Weights of a small transformer language model.
Size: width 512, 8 heads of 64 (2 for keys and values), MLP 1344 SwiGLU, vocabulary 32768, 41.3M parameters.
Architecture: RMSNorm before each block, rotary positions.
Each number is 128 + 32 x the weight over its row's rms, rounded and kept within 0 to 255. Layers, rows and columns count from 0. The size above them is the row's rms in percent of the matrix's.

# layer 3 MLP gate, 1344x512, rms 0.184, rows 1185-1202, columns 0-127
size [ 98  98  99  98  96  97  94 110 104 100  95  97 102 103 107  96 101  98]
[[143 156 132 154 135 161 137 134 112 130 141  79 111 164 154 182 147 125 129 120 186 143  88 143 215 145  83  98 149 174 179 107  93 104 140 110  74 138 155 100 151 133 152 115 160 158 151 153 137  60  93 117 103 138 190  95 105 141 129  66 131 121  86  88 112 148 145 122 120 134 111 148 202 140  98  88 123 104 157 175  56  84 121 151 112 126 159  98 152 120 147 114 144 126 170 147 162 169 140 120 103 129 169 115 212 170  92 139 109 128 106 186 175 106 179 164 155 111 133 126 167 147 109 120 139 108 162 115]
 [117 142 123 166 115  80 112 116 168  85 112 116 129 130 130  86  76 175 142 153  90 135 141 118 116 181 175 131 181 129 156 120 146 139 140  97 130 156 179 187 101 149 135 212 132  53 151 108 165  91 172  63 159 133  91 148 167  89  81 110 110 115 117 131 135  92 130  87 157 106 105  93 130 160 135 148  96 116 119 134 111  95  97  76 120 186  95 118 117 114  93 103 150 135 138 122 169  98 127  77 114 156 129  78 125 117 132  73 202 155 162 130  85  90 160  65 133 138 116  91 130 144  92  96  87 127 124 128]
 [124 155 119 133 145 136  82 117 119 189 100 125 120 134 118 140 171 127 135 149 129 136 172  98 171 176 131 143 137 162  70 170 103 173 196 183 183 130  94 115 160 151 140 108 136 147 122 158  87 121 137 109 137 171 119 125 105 142 162 141 191 109 168  92  95 102 121 163 151 116  94 123 139 203 125 113 124 124 141 162 119 141 143 126 134  98 121 118 193  97 120  69  67  88 159 175 132 164 164 123 110  98 117  98 130  98 104 139 136  69  94 109 166 105 129 148 109 122 155  85 169 154 139  69 135  89  93 137]
 [112 124 110 133 130 155 144 105 139 189 116  75  97  97 145 154 141 118 117 108 116 132 137 121  57 171 116 111 150 150 130 141 159 174 106 150  98 117 111 114 167  95 118  77 100 122 241  74  69 111 112 140 122 170 170 118 131  91 105  93 160  68 173 176 148 167 128 141  85 132 140 130 169 193 155 189 137  48 105 142 143 137 130  95  71 104  90 119  94 147 168 179 219 166 131 112 116  84 174 127 189 136 123  74  73 149 117  92 127 148 128 120 175 138 167 123  69 145 116 121 147 115 140  90  70 110 126  90]
 [115 104 100 134 160 105 131 117  61 130 119 116  63 130 151 130 172  96 112 103 134 123 118  96 148 108 136 178 121 165 109 114 161  98 149  78 126 147 101  89 152 101 141 111 120 166 123 133  99 141 165 148 107 108 111 146  98 170 107 110 123 176 111 153 190 149 114 153 154 110 114 145  69  81 117 113 140  75 142  85 120 124  85 192 175  76 187  81 132 104 138 111 122 159  83 106 121  67 137  63 113 127 132  60 112 117 130 109 134 142 192 131 133 166 133 138 149 114 195 152 134 135 146 163 110 114 101  95]
 [161  84 136  96 137  78 110  39  82  65 178 150 102 108 116 140 160  85 205 138 115 115 115 108  82 101 131 126 134 152 130 116 105 132  92  88 110 162 158  92 123 129 137 124  99 183 149 124 133 156  70 106 138  81 126  68 163 116 102 212 111 121 138 130 185  50 156 113 159 158 204 113 138  90 174  80 108 151 133 162 137 149  74 132 147 116 137 120 118 124 107 133 102  63 159 135 130 140 110 115 117 196  54 139 140 108 162  85 138  87  92 130 157 117 122 172 132 120 189 156 160 125 129  71 104 140 133 123]
 [167 157 116 140 111 105 146 124  95 198  94 115  53  73 116 139 163  93 121  84 164 150 158 106  76 194 120  95 152 132 103 114 151  98 100 122 122 167  69 162 123 126 139 198 186 144 142 123 120 159 126 147 148 163 117 128 123 169 117 127 140  91 166 106 138 102  73 156 104 114 161 200 180  89 137  83 162 132 131 125  98 169 137 165 200 145 140 117 150 153 139 104 103 153 109 186 164 168 157  98  85 163 130 130 177 108 160 117 134 114 107 204  76  93 113  67  76 124  92 136  91  77  92 148  97 174 102 160]
 [143 144  94 127 163 168 160 176 171 135 107  63 133 176 162 121 151 124 164 141 151 142 161 148 109 147 110 119 138 152 169 157 137 162 158 187 125 139 121 164 104 163 138 150 123 117  76 134 176 114 162 169 134 136 158  31 170 133 120 182 148 179 119 126  38 122 123  45 154 130  75  93 125 125 142  92  45 174  86 174 105 156  92 157  80 195 185  98 146 133 140 130 132 167 113 136 116 122 157 163 142 167 130 165  86  62 181 142 171 109 124 171 118 111  64 147 137 142  98  77 120 180 121 128 116  78 101  99]
 [106  78  54  95 108 187 134 138 170 139  84  92 140 128 108 115 106 186 158 105 157 117 161 119 136 159 136 139 131 141 127 114  98 126  58 162  83  78 126 137 101 113  78  67  71 152  85 108 113 116 186  58 140 107 121  96 159  92 138 127 116 112 128 198 134  98 162 133 143 128 149  81 166  69 162 148 150 124 132 162 107 122 122 178 116 106  80 117  79 155 120 132 163 129 130 122 119 172 150 195 148 104 159  80 132  87 195 148  94 120  98 192 120 100 138 143 147 112 112 158 171 119 101 141 135  97 173 139]
 [144 144 119 140 126 166  34 111  66 161 194  82 132 102  86 118 139 126 133 104 128 157 166 147 130 176 118 109 125 205 173 147 140  92 117  76 119 152 118  91 108 126 107 149 110 141 135 119 122 177 124 107 142 114 139 119 161 149 117 114 160 117  99 131 157 162 164 107 109 131 110  70 116  87 145 173 169 114 105 161 129 120 143 167 152 103 167 105 105 146 132 114 164  82  98 105 192  73 207  57 106 146 145 154 181  84 172 114 159 104 117 131 191 141  79  93 126 116 110 154 150 138 150 124 132 119 135  74]
 [131  94 118 163 179 112 178 183 166 146  85  63  74 142 122 152 160  88 169 168 128 121 128 195  98 102 141 147 103 110 185 130 135 134 133 147 111 118 210 197 117  98  81 141 160 121 153 139 120 157 198 132  77 106  93 159  75 142 167 100 122  87 175 155 120 169 141 175 127  97 109 127 113 101 139 147 149 175 122 101 111 135 114 159 185 179 128 101 199 109 109 151 155 120 115  89 139  91 150 159 169  97 209 109 139 163 137 127 152 135 143 170 133 113  98 174 125 116 124 221  84 131 132 153 105  97 157 108]
 [124 155 124  69 130 133 126 149 101 104 143 145 169 154 137 154 109 147 123 164 148 104 120  85 167 105  96 107 198  89 122 136 103 191 105 136 135  94 167  85 117 103 109 205 145 134 148  81 131  66 118 122 139 164  85 136 152  91 128 113 133 110 127  84 130  97 132 152 111 117 161 103 112  96  81 152 177 106  95  98 123 126 124 120 104 119 176 113  63 145 163 119 112 182 154 104  99 134 144 110  98 191 164 112  59  91 103  96 126  66 149 143 103 138 118  74 119 156  94 160 132  98 160 182  84 115 142  87]
 [132  83 109 127 208 117  94 166 115  78 181 129 119 181 111 131 174  88 138 117 134 116 118 203 117 115  98  72 112 125 140 192 139 190 209 141 114 131 132 104 112 166 125 116  66 114 129  86 139 141 109 149 126 147 168 124 131 137  80  76  96 151 196 148 120 176 142 124 108  95 159 116  35 115 134  93 108 158 127 157 160 162 135  92 108 148 144  95 118 137 137  81  59  88 144 169 125 157 173 100 103 115  93 161 141 108 131  77 160 114 144 169 119 172 117 142  63 178 113 132  88 152 130 143 161 172 150 146]
 [ 97 130 159 102  67 129  98 158 143 172 125 133 136  89 135 109 136 141  77  98  55 157 150 146 149 139 130 108 133 119  99 140  72 163 103  87  92 102  74 103 107 127 113 154 104  97 119 153 151  99  99  96 128 125 135 152 102 101 101 165 163 128 183 152 176  72 100 112 115 136  64 102 155 156  87 120 193 113 114  99 151 159  96  98 140 115 217  96  90 149  80 104 129 117 109 170 109  91 107 122  78 201 150 122 148 112 127 143 113 129  66 130 201  68 157 117 171 130 156 119 119 189 156 116 170 101 102 129]
 [140 109 126  76  96 143  84 125 169 139 121 118 144 124 107  76 179 145 110 149 117  90 157 108 103 115  84  79  83 101 143 124 182 210 130 197 142 135 166 130 100 110 103 113 111 163 131 151 111 143 128 137 159 147 122 101 179 172  85 127 109 154 115  79 171 141 155  71 225 146 149 123 133 128 162 142 152 111 114 110  69 119 129 105 122 109 131 169 124 135  63  93 145 137 173 131 148 102 167 220 127 109  93 127 151 157 132 102  56 132 121 131 117 180 161 126  93 130 170 198 158 171 141  87  95 126 142 195]
 [137  97 156  90 149 138 140 156 174 157  75 159  56 168 117  80 127  75 102 161 168  76 115 189 143  93 144 163 144 145 175 151  95 160 149  89 170 127 138 144  88 128 112  64 105  82 149 166 116  92 115 149 101 141 153 170  97 157 134 114  95 146  92 121 157 127 185 124 123 121 108 122 213 159 101 110 122 150 149 123  79 126 104  99 128 138  92 128 140  91 177  97 153 106 121 109 118 117 154 121 141 104 181 125 134 203 171 107 174 110 126 119 113 111 153  85 174  89 194 171 127 182  74 133 118 122  46 178]
 [116 205 129 108 147 127 143 129  84 100 142  89 109 135 154 188 201 169 103 136  79 111  66 118 108 136 160 105 144 169  88 141 111 127  43 108 177 136 128 121 108 154 174 135  65 160 102 154 123  54 101  83 198 127 147 114 123  96 142 149 130 134 128  94 118 173 156 123  74 169 156 112  99 116  73 142 145 109  96 161 120  83 186 140 150 117 193  66  82  92 133 179 134 103 151 130 149 130 137 106 184 163  82 153  83 140 142 129 116 124 144  97 122 163 143 114 154 115 157  80 112 112 193 133 179 139 158 138]
 [158  92  96 105 124  99 164 122 145 139 120  99  95 119  44 127  89 145 117 159 110 154  63 178 134 139 149 129 171 141 177 144 192  84 140 129 109 173  92 159 116 138 141 120 114 111 177 107 119 141  70 139 111 130 107  98 162  82 178 116 137 113 190 125  98 147 141 130 124 131  85 116 134 161 147  98 140 122 143 103  95 135 166 150 121 144 159 127 137 159 127  75 116  82 155 191 106 126 139  91 105 120 171  57 159 140 170 172 178 146  90 201 182 130 108 160 158  88  93 158 193 143 100  90 165 153  82 137]]
# layer 3 MLP up, 1344x512, rms 0.187, rows 1185-1202, columns 0-127
size [ 96  98 101  94 105  99  98 106  96  98  97  98  95 103 109  96  99 100]
[[154  75 124 128  88 128 142  83 123  64 107 130 135  97  57 133  61  88  77 104 129 133  88 138 170 147 130 152 161 118 143 203 108 106 212  78 107 133 140 154 148 189 100 113 160 170 139  80 105 172 119 159  72  77  82 107 121 111 118 117  99 163 150  82 113 121 171  73  94  75 152 121 133 150 149 167 125 133 176 122 194 131 137 172 181  96 136 168 153 106 163 145 130  98 113  88 155 118 100 155 130 199 101 127 139 120 127 117 127 109 130 128 114 166  98  64  86 202 112 107  82  65 165 127 116 134 204 139]
 [ 96 180  78 119 165 108 171  98  70 188  96 161 162 147  69 109  84 181 159 159 100 189 133 133  82 115 117 185 130 133 111 188 132 158 131 183 118 163 110 148  86  92  99 141 137 164 107 135 131  96 220 114 103 170 158 147 146 182 102 126  62 158 167 131  78 106 161  75 117 108 152 124  71 126 110  94 127 138 121 198  97 128 136 123 196 105 151  98 139 121 108 129 132  45 138 201 105 183 150 154  76 112 128  91 174 126 129 120 143 143 154  38 108 141 176 114 136 127 140  88  96 127  91 173 155 148 141 138]
 [118 149  98 164 109 127 107 126 146 151 110  81 141 142 179 178 126 149 159 122 106 169  93  40 125  86 135 129 113 113  86  59 131 114 131 119 102 139 131 186 127 182 120 126 141 115  65 213 136 161  56 128 122  76 159 121 134 107  93 100 123 150 159 155 135 128 128 105  90 163 151 101 108  78 121  68 104 119 135  89  83  94 126  90 127 113 154 187 119 178 112 188 103 199 132  41  83 173 138  96 113 155 156 132  87 123 129 135 122 162 135 144 140 168 147 138 125 124 142 176 139 135 140 140 101 157 164 134]
 [106 124 113  94 134 157 132 150  98 121 155 154 161 102  97 125 106 139  92 114 146  86 132  65 135  97 205 161 113 151 152 119 125 152 116 112 137 121  54  80 112 132 140 122 156 111 182 143 117 160 155 174 169 147  94 121 103 140 160 122 160 162  92 107 156 125 182 148 131 123 136 142 149 130  98 128 127  75 119 211 115 187 145 184 126 116 116  97 159 210  85  84 135  93 106 149 149 120 124 121 146 110 181 122 135 113 122  75 151  83 125 188 116 124 154 105 107 107 139 113 149 150 122  82 132 116 163  77]
 [ 49 100 185 205  86  88 114 144 147 128 109 133  98 172 139 103 154 182 154 134  90 117 135 133  33  80  93  99  88  45  80  74 155 117 144 123 163 149 133 137 100 194  75 150 154 146 111 161 128 160 126 141  86  88  87  77 140 189 112  84  83 177 105 109 162 130 101 111  99 114  83 156 130 120 139 136 115 107 158 111 143 100 113 174 191 171 130 139 144 116 145  99 105  86 107 127  59 135 140 128 107 117 119  82  65 151 113  95 162 104 165 180 103  88 124 168  88 185 167 179 111 198 174 119 119 127  95 185]
 [130 134 116 160 153 169 188 192 123 165  57 155 120  71 103 192 182 118 137 133 189 105 120 193 167 134 168  86 111 190  92 198 130 110 220 156 146 177 125 190 116 169 143  53 133 185 163 103  64  85  98 110 108 105 106 199 158 109 197  92 122 180 139 120 109 186 126 121  78 150  92 160 204 127 124 119 127 164 148  68 182 146 121 114 140 102  61 113 116 108 110  91 175 113 116 101 119 127 127 130 173 154 188 121 133 121 114 153 115 124 165 126  99 149 132 146 125 136 130 133 155  93 139  88  93 182 134 157]
 [116  89 114  84 106 143 112 119 162  82 130 125  90 233 144 141 187  70 123  87 124 108 157  63 108 136  80 137  63 171  65 139 192 125 108 170  89  68 136 137  90 151 194 126 139 144 128 126  67 119 139 159  82  98 138 183 146  89 122 145  86 173 118 141 104 145 192 169 131  60  94 171 141 136 144  93  74 155 132 134 129 146 143 120  44  98 145 127 115 108 182 128 130 161 155 123 123 164  81 109 111  98 158 101 142 112 165 116 140  82 141 179 123 160 142 146 109 152 168  89 113 116 163 169 108 113 167 170]
 [163 152  43 150 113 109 105 181 178 170 173 129  97 154 161  80 170  90 113 149 143 135 147 125 105 156 102 135 159 166 167 148 122 100 106 136 114 160 112 145 106  52 111 126 151 108 119 145 168 151 191 182 143 136 118  91  65 110 114 146 120 151 176 169 162 172 149 111 103 151 155  90 151  93 126  93 124 100 115  52 141 110 160 136 156 142 145  76 164  94 108 102 141  88 166 125 121 136  71 143 118 100 141 155 113 126 152 131 113 141 189 139 188  97 120 114  89 126 163 113 114 184 155 131  99 151  90 145]
 [131 115 125 174  95 166 175 174  78  86 133 177 124 177 130 124  78 134 117 137 128 180 152 162 193 109 183 166 186 118 124 108 143 166  86 106 182 120  75 117 115  84  76 141 159 145 127 134 181 123 214  95 141 123 149 128 118  56 157 126 163 138 128 174 181  91 217  59 122 139  85 147  97  61 116 114 121  93 157 145  92 179 193 151 119  99 112 103 139  96  78 155 135 158 136 126 147 103 161 194 126 134 118 113 116 125 161 128  79 102 120  90 107 113  84 151 129 142 107 186  80 160 136  91 132 150 150 139]
 [132 130 127 149 134 151  81 101 107 145 113  63 199 152 156  67 139 125  75 143 177 129 163  69  73  58 123 114 117 137  86 162 171 158 103 180 124 131 100  76 141 125 133  96 121 135 135 128 141 133 123 138 186 179  90 133 150 102 186 158 145 108  83 119 121 185 122  78  85 111  92 139 128 107 118  90 145 113 153  62 135  74 104 167 174  84 114 138 113 137 100  76 136 142 146 100  70 133 114 167 127 155 169 142  91 105 131 141 124 156 159 111 134 108 154 181 143 163 151  86 109 146  62 105 173 139 194 124]
 [123 103 130 161 140 156  97  52 148 207 223 126 122 140 129 144 141  88 191  94 139 207 139  79 103 120 150 121 102 119 124  95 157  99 143 119 204 127 109 112 110 167 133 107 126 153  94 131 128 100 140  76 167  78 176 168 175  95 124 160 140 138 115 190 116 165 172 122  82 166 171 144 132 114 121 151 119 155 151 144 135 130 141 116 126 141 106 159 112 151 115 143  70 146 173 190  94 151 183  93 141 145  84 142 105 131 109 134 120  70 149  55 159 177 165 109  88  96 136  72 167 168 154  93 152 143  78 152]
 [149 117 118 213 206  70 143 102 116 171  83 100 149 165 122  86 144 103  99  66 110 154 105 181 167  99 133 146 161  82 138 140 165 108 119 111 125  95  87 132  74 149 145  98 167 131 132 148 108 142 120 188 125 106  74 170 134 128 174 159 148 134 132  66 170 116  89 130 136 154  68 137  73  63 111  37 110 154 136  53  58 127 140 135 146 163 151 150 118 104 146 107  90 133 147 112 191 105 116  69  93  84  98 154 150  90  80 149 173 154  99 119 169 112 181 160 121 167 104  79 131 145 107 130 111 123  61 150]
 [144 124 179  99  94 127 124  83 189 128 139 127 145 118 111 141 106 139 106 163 163 141 133  72 140  61 163  89 122  86  99 105 167 108 112 187 172 204 136 108 197 137 135 117 131 123 137 168 130 174 124 108 176 144 172 165 140 114 160 145 128 116  81  99 148  79 126  94 112 103 158 155 198 161 121 218 207 200 143 136 152 119 152  35 154  68 124  91 164 178 110 175 189 178 109  46 129 213 104 177 140  84 110 165  55 176 156 160 115 140 127 139 136  84 118 128 114  85  86 127 120  99 129 125 110  87 133 140]
 [111 156 105 149  96  88  92 131 129  64  54 191 171 131  90  80  96  86  84 149 119 134 160 134 143 109 136 119 138 121 180 140 176 126 101 169 122  94  97 162 116 118  92 120 158 140 141 105 147 145  79 112 142 111 111 133  93 149 123  95  67 150 126 145  93 126 140 115 115 118 145 150 163 201 155 117 123 132 152 169 113 128 116 135  92 147  94 153  63 110 194  84 103 133 104 112 144 119 110 103  74 159 142 134 131 146  82 124 144  92  72 142 133 131  87 131 148 165  97 100 119  75 108 134 140 115  97 116]
 [107 104 158  86 159 137 123 141  95 172 109 147 174  83 185 140 112 129 128 102 140 116 151 152 119 161 112  99 157 123 131 144 114 101 118 134  92 104 119 171 152 105  98 227 116 115 141 109 146 195  88 149 155 147 126  79 133  74 157 175  92  98  84 164 166 162  93 118 171  89 159  67 129 131 132 147 147 100  99  98 157  90 121 143 101 147  83 125 120 162 145 112  72 122 180 183 124 153 127 151 123 170 146 107 128  98  93  87 151 112 116 138 124 101 124  81 174 113 110 171  79 124 111 139 115 136 138  79]
 [118 164  85 186 106 133 125 119 133 127 202 193 104 166 163 116 107 184 130 129 150 144 139  73 120 110 118 134 111 133 157 133 154 131 146 102 100 133 157 143 159 108 110 139 153 138 150  91 176 110 141  77  92  84 146 130 171 133 135 159  95 222 166  74 139 242 121 140  99 135 184 109  84 116 148 122 131 129 161 160 169 151 161 136 150 159 111 154  96 123 102  76 118  87  93 123 131  83 135  88 187 149  82 151 134  78 198 132 136  81 152 148 169 159 110 160  80 139  34 114 163 115 227  99 107 146 115  96]
 [126 172  94 152 118 143  88 172  58 115 138 107 148 154  97 194 116 160 110 103 117 119 158 148 180 117 135 139  77 118 134 190 112 140 103 112  69 137 195 173 111 122  88 110 125 139 115 130 170 153 190  60 140 118  80 120 133  92 118 139 114 125 114  67 147 152 151 153 176 164  94  82 135  64 139 118 124  84 123 118 136 142 124 135 150  86  98 146 175 135  99 197 113  87  86 140 159 111 167 109 155 132 206 157 122 136 148 101 154 151 147 138  95  96 117 159 145 144 186 165 168  91 139 162 138 140 171 125]
 [183 152 170 146 139 124 102 115 162 128 121  96 168  58 161 118  79 109 167 125 116 131 120  66 157 153 111 132 139  96 126 196 130 179 128 100  91 127 154 170 129 139 107  77 150  96 180 123 152 155 133 151 143 145 106 133 122  98 155  93 121 193 101  69 104 129 172 123 181 107 153 148 113 157 111 115 163 146 165 189 121 156 146  93  99 120 160 143 115 127  69 136 136 123 112 197  82 137 105 122 142 175 199  86 104  59  78 130 122 135  59 122 190 129 101 120 133  83 108 138 113 161 117 120  71 133 159  69]]
# layer 3 MLP down (transposed), 1344x512, rms 0.178, rows 1185-1202, columns 0-127
size [ 95  98 105  99 105  96 108 102 100  99  93  98  98 103  93  96 104 104]
[[180 147 106 144 101 162 119 142 142 139 131 188  85 126 135 121 123  96 116 131 141 159  84 151 149 122 131 171 124 113  64 130 127 109 181 190 121 146 126 124 136 154 101 128 152 112 134 149 127 175 201 142 148  91 163 139 150 140 141  81  62 153 132  84 148 131 150 166 109 126 167 110  85 145 153 118 141 104 130 158 171 141 138  85 122 124 183 172 100 130 119 109 108 118 104 108 181  93  99 130 175 163 106 145 188  81 142 125 136 115  95 198  75 159 170 165 147 126 115 155 110 192 131 109 140 147 181 111]
 [121 129 131 148 172 139 213 128 199 132 119 143 131 111 146  92 121 168 152 148 127  77 137 128 116  94 128 126 173  98 134 146 130 113 114  78 133 104 118 162 165  69  96 116 132 110 159 132 131 175 135 150 148 146  95  80 127 125 130  77 116  74 173 143 134 109 102 138 117 143 170 196 139  94 136 166 117 170 131 129 111 161  95 114 121 160  95  92 127 107  97 135 146  95 109 109 162 139 109 120  91 156 125 187 145 200  97 177  83  69 125 140  87 119 175 116 161  94 121  71 151 154 175  60 130 142 145 171]
 [155  99 118 154 132 208 179  84 115 101  97 112 159 126 162  94 126 155 124 141 128 132  88  76  84 147 114  96 112 111 171 110  87  97  91  70 125  72 135 174 116 151 105 104 128 104  86 119 167 179 119  84 178 137 149 152 109  69  80 137 122 166 143 126  91 100  92 101 169 117 147  87 139  92 136  88 107 153 119 130 132 117 102  84 107 125  89 132 170 185 125 155  99 145  71 157 115 149 179  82 116 189 117 154 138 136  87 105 198 108 106 121 113  75 169 160 142 147 134 179  70 111  96 171  82 156 152 100]
 [113 136  93 113 157 175 101 143  99 134 167  78  75 162 126 191 108  91 146  90 167 137 100 128 136 104  90 133 124 159  73  86 168 146 108 106 149 139 108 122 104 130 157  94 164  53 215  99  77 152 122 192 161 111 134 163 118 160  84 184 150  90 153 122 132 105 100 156 192  87  84 152 169 133 141 164 203 142 145 153 145  94 149 149 143 117  89 134 139 112 148 134 196 159 133 116 122  82 163  99 142 163 133  76 133 148 107 187  75  96 137 165 184 107  99 123 208 131  90 106 191 146  95 107 110 173 170 181]
 [110 102 140 175 174  67 116 173 135 150  90 103 137 167 134 106 116 159  89 179 117 104 123  85 118 166 123 123 115 122 123 128  91 145 133  77 111  89 158 164 140 164  84 138 114  65 166  87  82 128 166 117 114 140 104 122 131 194 178 135 160 160 108 164 143 164 146 125  85 166  89 126 160 199 124  75 128 186 135 168 153 148 148 147 182 164  58 105 104  51 146 118  82 127  92  75  82 126 153 166 153  78 104  81 121 121 150 145 158 145  83 141 117  83  72 104 148 188 139 179  63 111 152 131 141 125  96 151]
 [ 94 138 128 132 131 180 101 109 106 127 124 188 157 136 180 157 111 163  52 161 198 104 138 109 121 104 101 133 133 111  75 151 151 155 131  75 160 162  63  88 159 182  65 108 133 105 146 133 140  93 131 116 101 143  87 148 101 150 106 134 152 160 121 105 140 158 127 219 144  83  57 140  97 120  57 154  71 109  36 184 154 171 183 141 158 197  95 117 138 172 116 128 164 147 101 190 116 137 105 154 157 126 114  29 117 207 133 140 153 123 142 157 160  97  78  96 110 215 142  92 161 133 166 175 138 160 159 129]
 [160 205 168  79 112 108 182 145  89 127 109 148 137 133  89 152  88  96 163 123 156 111  91 107 126 167 141  74 159 148  83 156 115 129  97  82 139 121  85 155 150 110 123 156 160 143 161 134 161  94 143 160 146 107 101 160 129 166 125  81 113 111 151 133 113 154  60 159 236 107 119 113 125 139 144 128 123 137 142 145 180  90 149 167 153 167 129  76 168 173 130 124 119 144 117 148  61 176  97  97 153 107  98 155 133 145  75  99 134 137 159 130  98 104 121 128 156 108  18 108 102 160 136  91 114  75 175 128]
 [217 136 144 114  66 111  92 156 103 114 143 103 165  61 119  90 118  98 154  43 153  83  62 212 132 135 136 157 110 118 138 111 145 149 168 158 121 112 197  85 107 133  72 140  69  84  62 137 153 143 121 119 109 167 145 119 107 118 122 101  70 139  96 147  96 149 151 148  83 109 165 147 204 119 112 123 151 136 110  96 179 113 188 129 130 122  95 200  93 119 139 147  99 120 158 155  90 112  95 103 162 149 137 131  33 135 163 140  69 148 143 107 153 112 130 107 117 118 141 133 125 149 196 143 138 164 129 101]
 [137  89 119 182 135 195 116 147 137  91 127 153 117 126 125 126  95 117 115 128 102 156 147 126 106  96 123  93 104 133 150 101 108 128  92 147 173 127  49 128 143  79 106 103 127 126 121 119 162 102 159  64 120 179 130 113 132 144  92 153 124 183 146 136  66 129 134 149  87  82 115 165  94 131 147 144  55 131 129 113 159 148 106 133  91 114  87 102  97 130  94 102  94  69  55 166 108 119 147  95 154 144 132 155  88 104  59 111 112 123 161  80  97 139 133 102  97 116  92 155  76 201  57 121 164 126 100 155]
 [156  92 144 171 105 135 138 158 114 146 102 109  56 212 127 133 140 135 114 171 131 122 158 141  62 163 139  93 166 143 120 148 160 120 134 112 145 116 139 104 131 135 142  79  96 149 159 104  86  59 132 139 166 147 134  44 127 153  54  90 123 157  62  59 111 121 127 144 137 153 129 126 113 158 167  80 125 153 110  98 140  81 128 186 158 148 187 147 112  58 138 161  96 102 172  96  98 205 151 113 145 131 188  93 128 171 135 134 128 165 125 112 113 125  75 188 120 121  69 104  95 135  97  80 131  91 157 133]
 [141 146 148 178 176 115  91 131 130 142  96 100  69 135  72 160 134 120 146 174 125 161 129 128 111 103 132 133  91 212 161 124 162 174 113 121  93 102 148 152 134 163 107 170 111 144  77  64 181 174 114 113 112 130 125 165 125 115 173 136 109 119 165 134 131 127 147  89  87 131 107 175  75 111 123 103 174 138 115 132  93 108 202 156  77 156 115 160 106 125 180  86 183  63 173 156 136  80 135 185 144 110 154 100 134 135 139 128 147 114  68 141  91 164  85  96 151 117 118 178  95 129 119 162 112 107 179  98]
 [172 128 126 136 128 137 107 163  90 148 113 147 105 135 169 106 146 188 135 153 140 163 131 175 147  68 130  96 171  89 135 128 122 154  82 164 141 116 105 161 216 129 101  94 104 159 147 108 132  66 113 148  81 137  89 215  91 151 121 132 150  95 181  90  59 141 159 105 110 170 144  78 141 112 110 126 182  72 121 143 153 190 100 103 113 104 142 131 180 108 135  92  90  98 115 150 134 143 125 116 125 118 101 146 124  74 125 163 176 131 153 124 151  83 149 138 127 130 138 124 117 142 134 113 117  95 104  89]
 [108 111  85 135  94 164 146  96 112 111 102 156 137 108 126 108 124 127 126 110  78 183  80 135 119 135 101 114 135  89 120 122 121  98 146 114 106 164  64 138 110 157 120  94 136 148 129 190 166 119  97 100 113 126 147 177 133 138 122 105 206  82 135 152 148 171 151  91  88  87 195 187 119  98 113 118 135 147 129  93 131 116 149 113 129 124  69 121 114 219 167 101  70  88 122 117 102 118 122  78 154 175 142 170 162 173 162 171 124 140 143 146 137 159 116 108 155 110 126 204 120  65 128 172 170 148 124 151]
 [131 167 135  89 101  57 127 144 108  87 145 109 135 102 139 161 115 163 114 144 145 124 110  98  88 150 135 121 139 113  86 135 115 135 152 109 172 124 163  76 115  77 154  74 135 109 108 142  83 101 118  99 164 110  68 116 165 135 107  66 111 146  48 112 152 188 131 108 117 147 116 111 117 113  80 109  75  91 123 104 143  94 201  78 152 128 104 125  62 153 122 108 144 129 180 138 131  66 165 128  66 118 181 138 118 118  80 133  87 165 123 168 120 135 159 108 127 123 103 126  90  87 141 103 133  79 105  81]
 [133  85 141 126 144 103 116 116  55 124 129 143 145 200 100 154 143 126 109 166 110 103 121 176 238 130  37 137  66  81 201  95  76 180  76 117 144 159 102 133 175 156 159 106 135 139 138 146 131  99 141 113 154 170 125 147 174  97 125 133 168 149 132 147 114 100 114 123 129  68 116 101 106 150 102 113 121  80  66 149  86 112 166 134  98 134  96  75  91  98 146  65 134 135 138 139 117 125 111 106 111 133 130 102 156 132  95 146 112 145 154 198 133 134 148 136 112 137 108 148 108 123  88  90 104 146 138 181]
 [ 88 106 179 156 105 139 146 112 188  75 174  66 123  89 106 144 151 228 171 117 161 143 102 115 129 121  97 111 176 146 181 112 101  64 103 146 155 137 176 126 151 147  98 154 171 104 102 158  73 158  97 111 131 112 140  89 100 101 152 161 113  85 173 154 145  91 135 160 132 120 127 142 198 168 123 173 139 117 152 137 165  98  97 173  86 119 162 160 127 127 112 157 149 122 113 147 128 149 168  91 130 104 106  93 118 136  59 173  69 177 129 162 105  88 143  93  87 123 166 142 116  95 120 146 136 184 167  48]
 [ 92 147 141 109 109 191 125 125  56 148  98 142 105  59 140 134 129  86 111  94 143 113 151  86 125 114 135 138 190 110 174 198 159  80 143 102  94  83 127 114 115 121 159 155  79 138  68 132 154 139 150 130  96 110 140 139 111 111 179 127  59 112  94 151 148 118 176 166 104 188 100 117 104 112 127 121 123 129 113 112 144  88 184 184 150  95  95 223 133 164 112 136  78 127 142 152 164 148 143  93 168 159 166  81 167 135 182 148 137 120  74 120 131  97 145  76 149 104 127 133 106 137  82 124 144 118 157 132]
 [147 154 130  96 180  99 156  82 137 174  89 138  76 126  93 148 173  98 110  98 146 137 110 143 185 154 121 196 192 130 153 145 139 106 126 148 152  97 125 162 148 130 115 159 168 101 146 138 176 127 116  87 120 115  97 115 154  85 122 100 174 151 151 162 114  90 138 153 125 124  64 145 112 105 154  65  87 158 117  77 171 121 107 172  81 117 178 122 105  90 105 103 158 101 116 188  90  99 105 119 149 146 152 171 109 114 128 182  98 164  93 134 154 142 138 163 117  74 140  58 156 124 171 110 144 116 170 159]]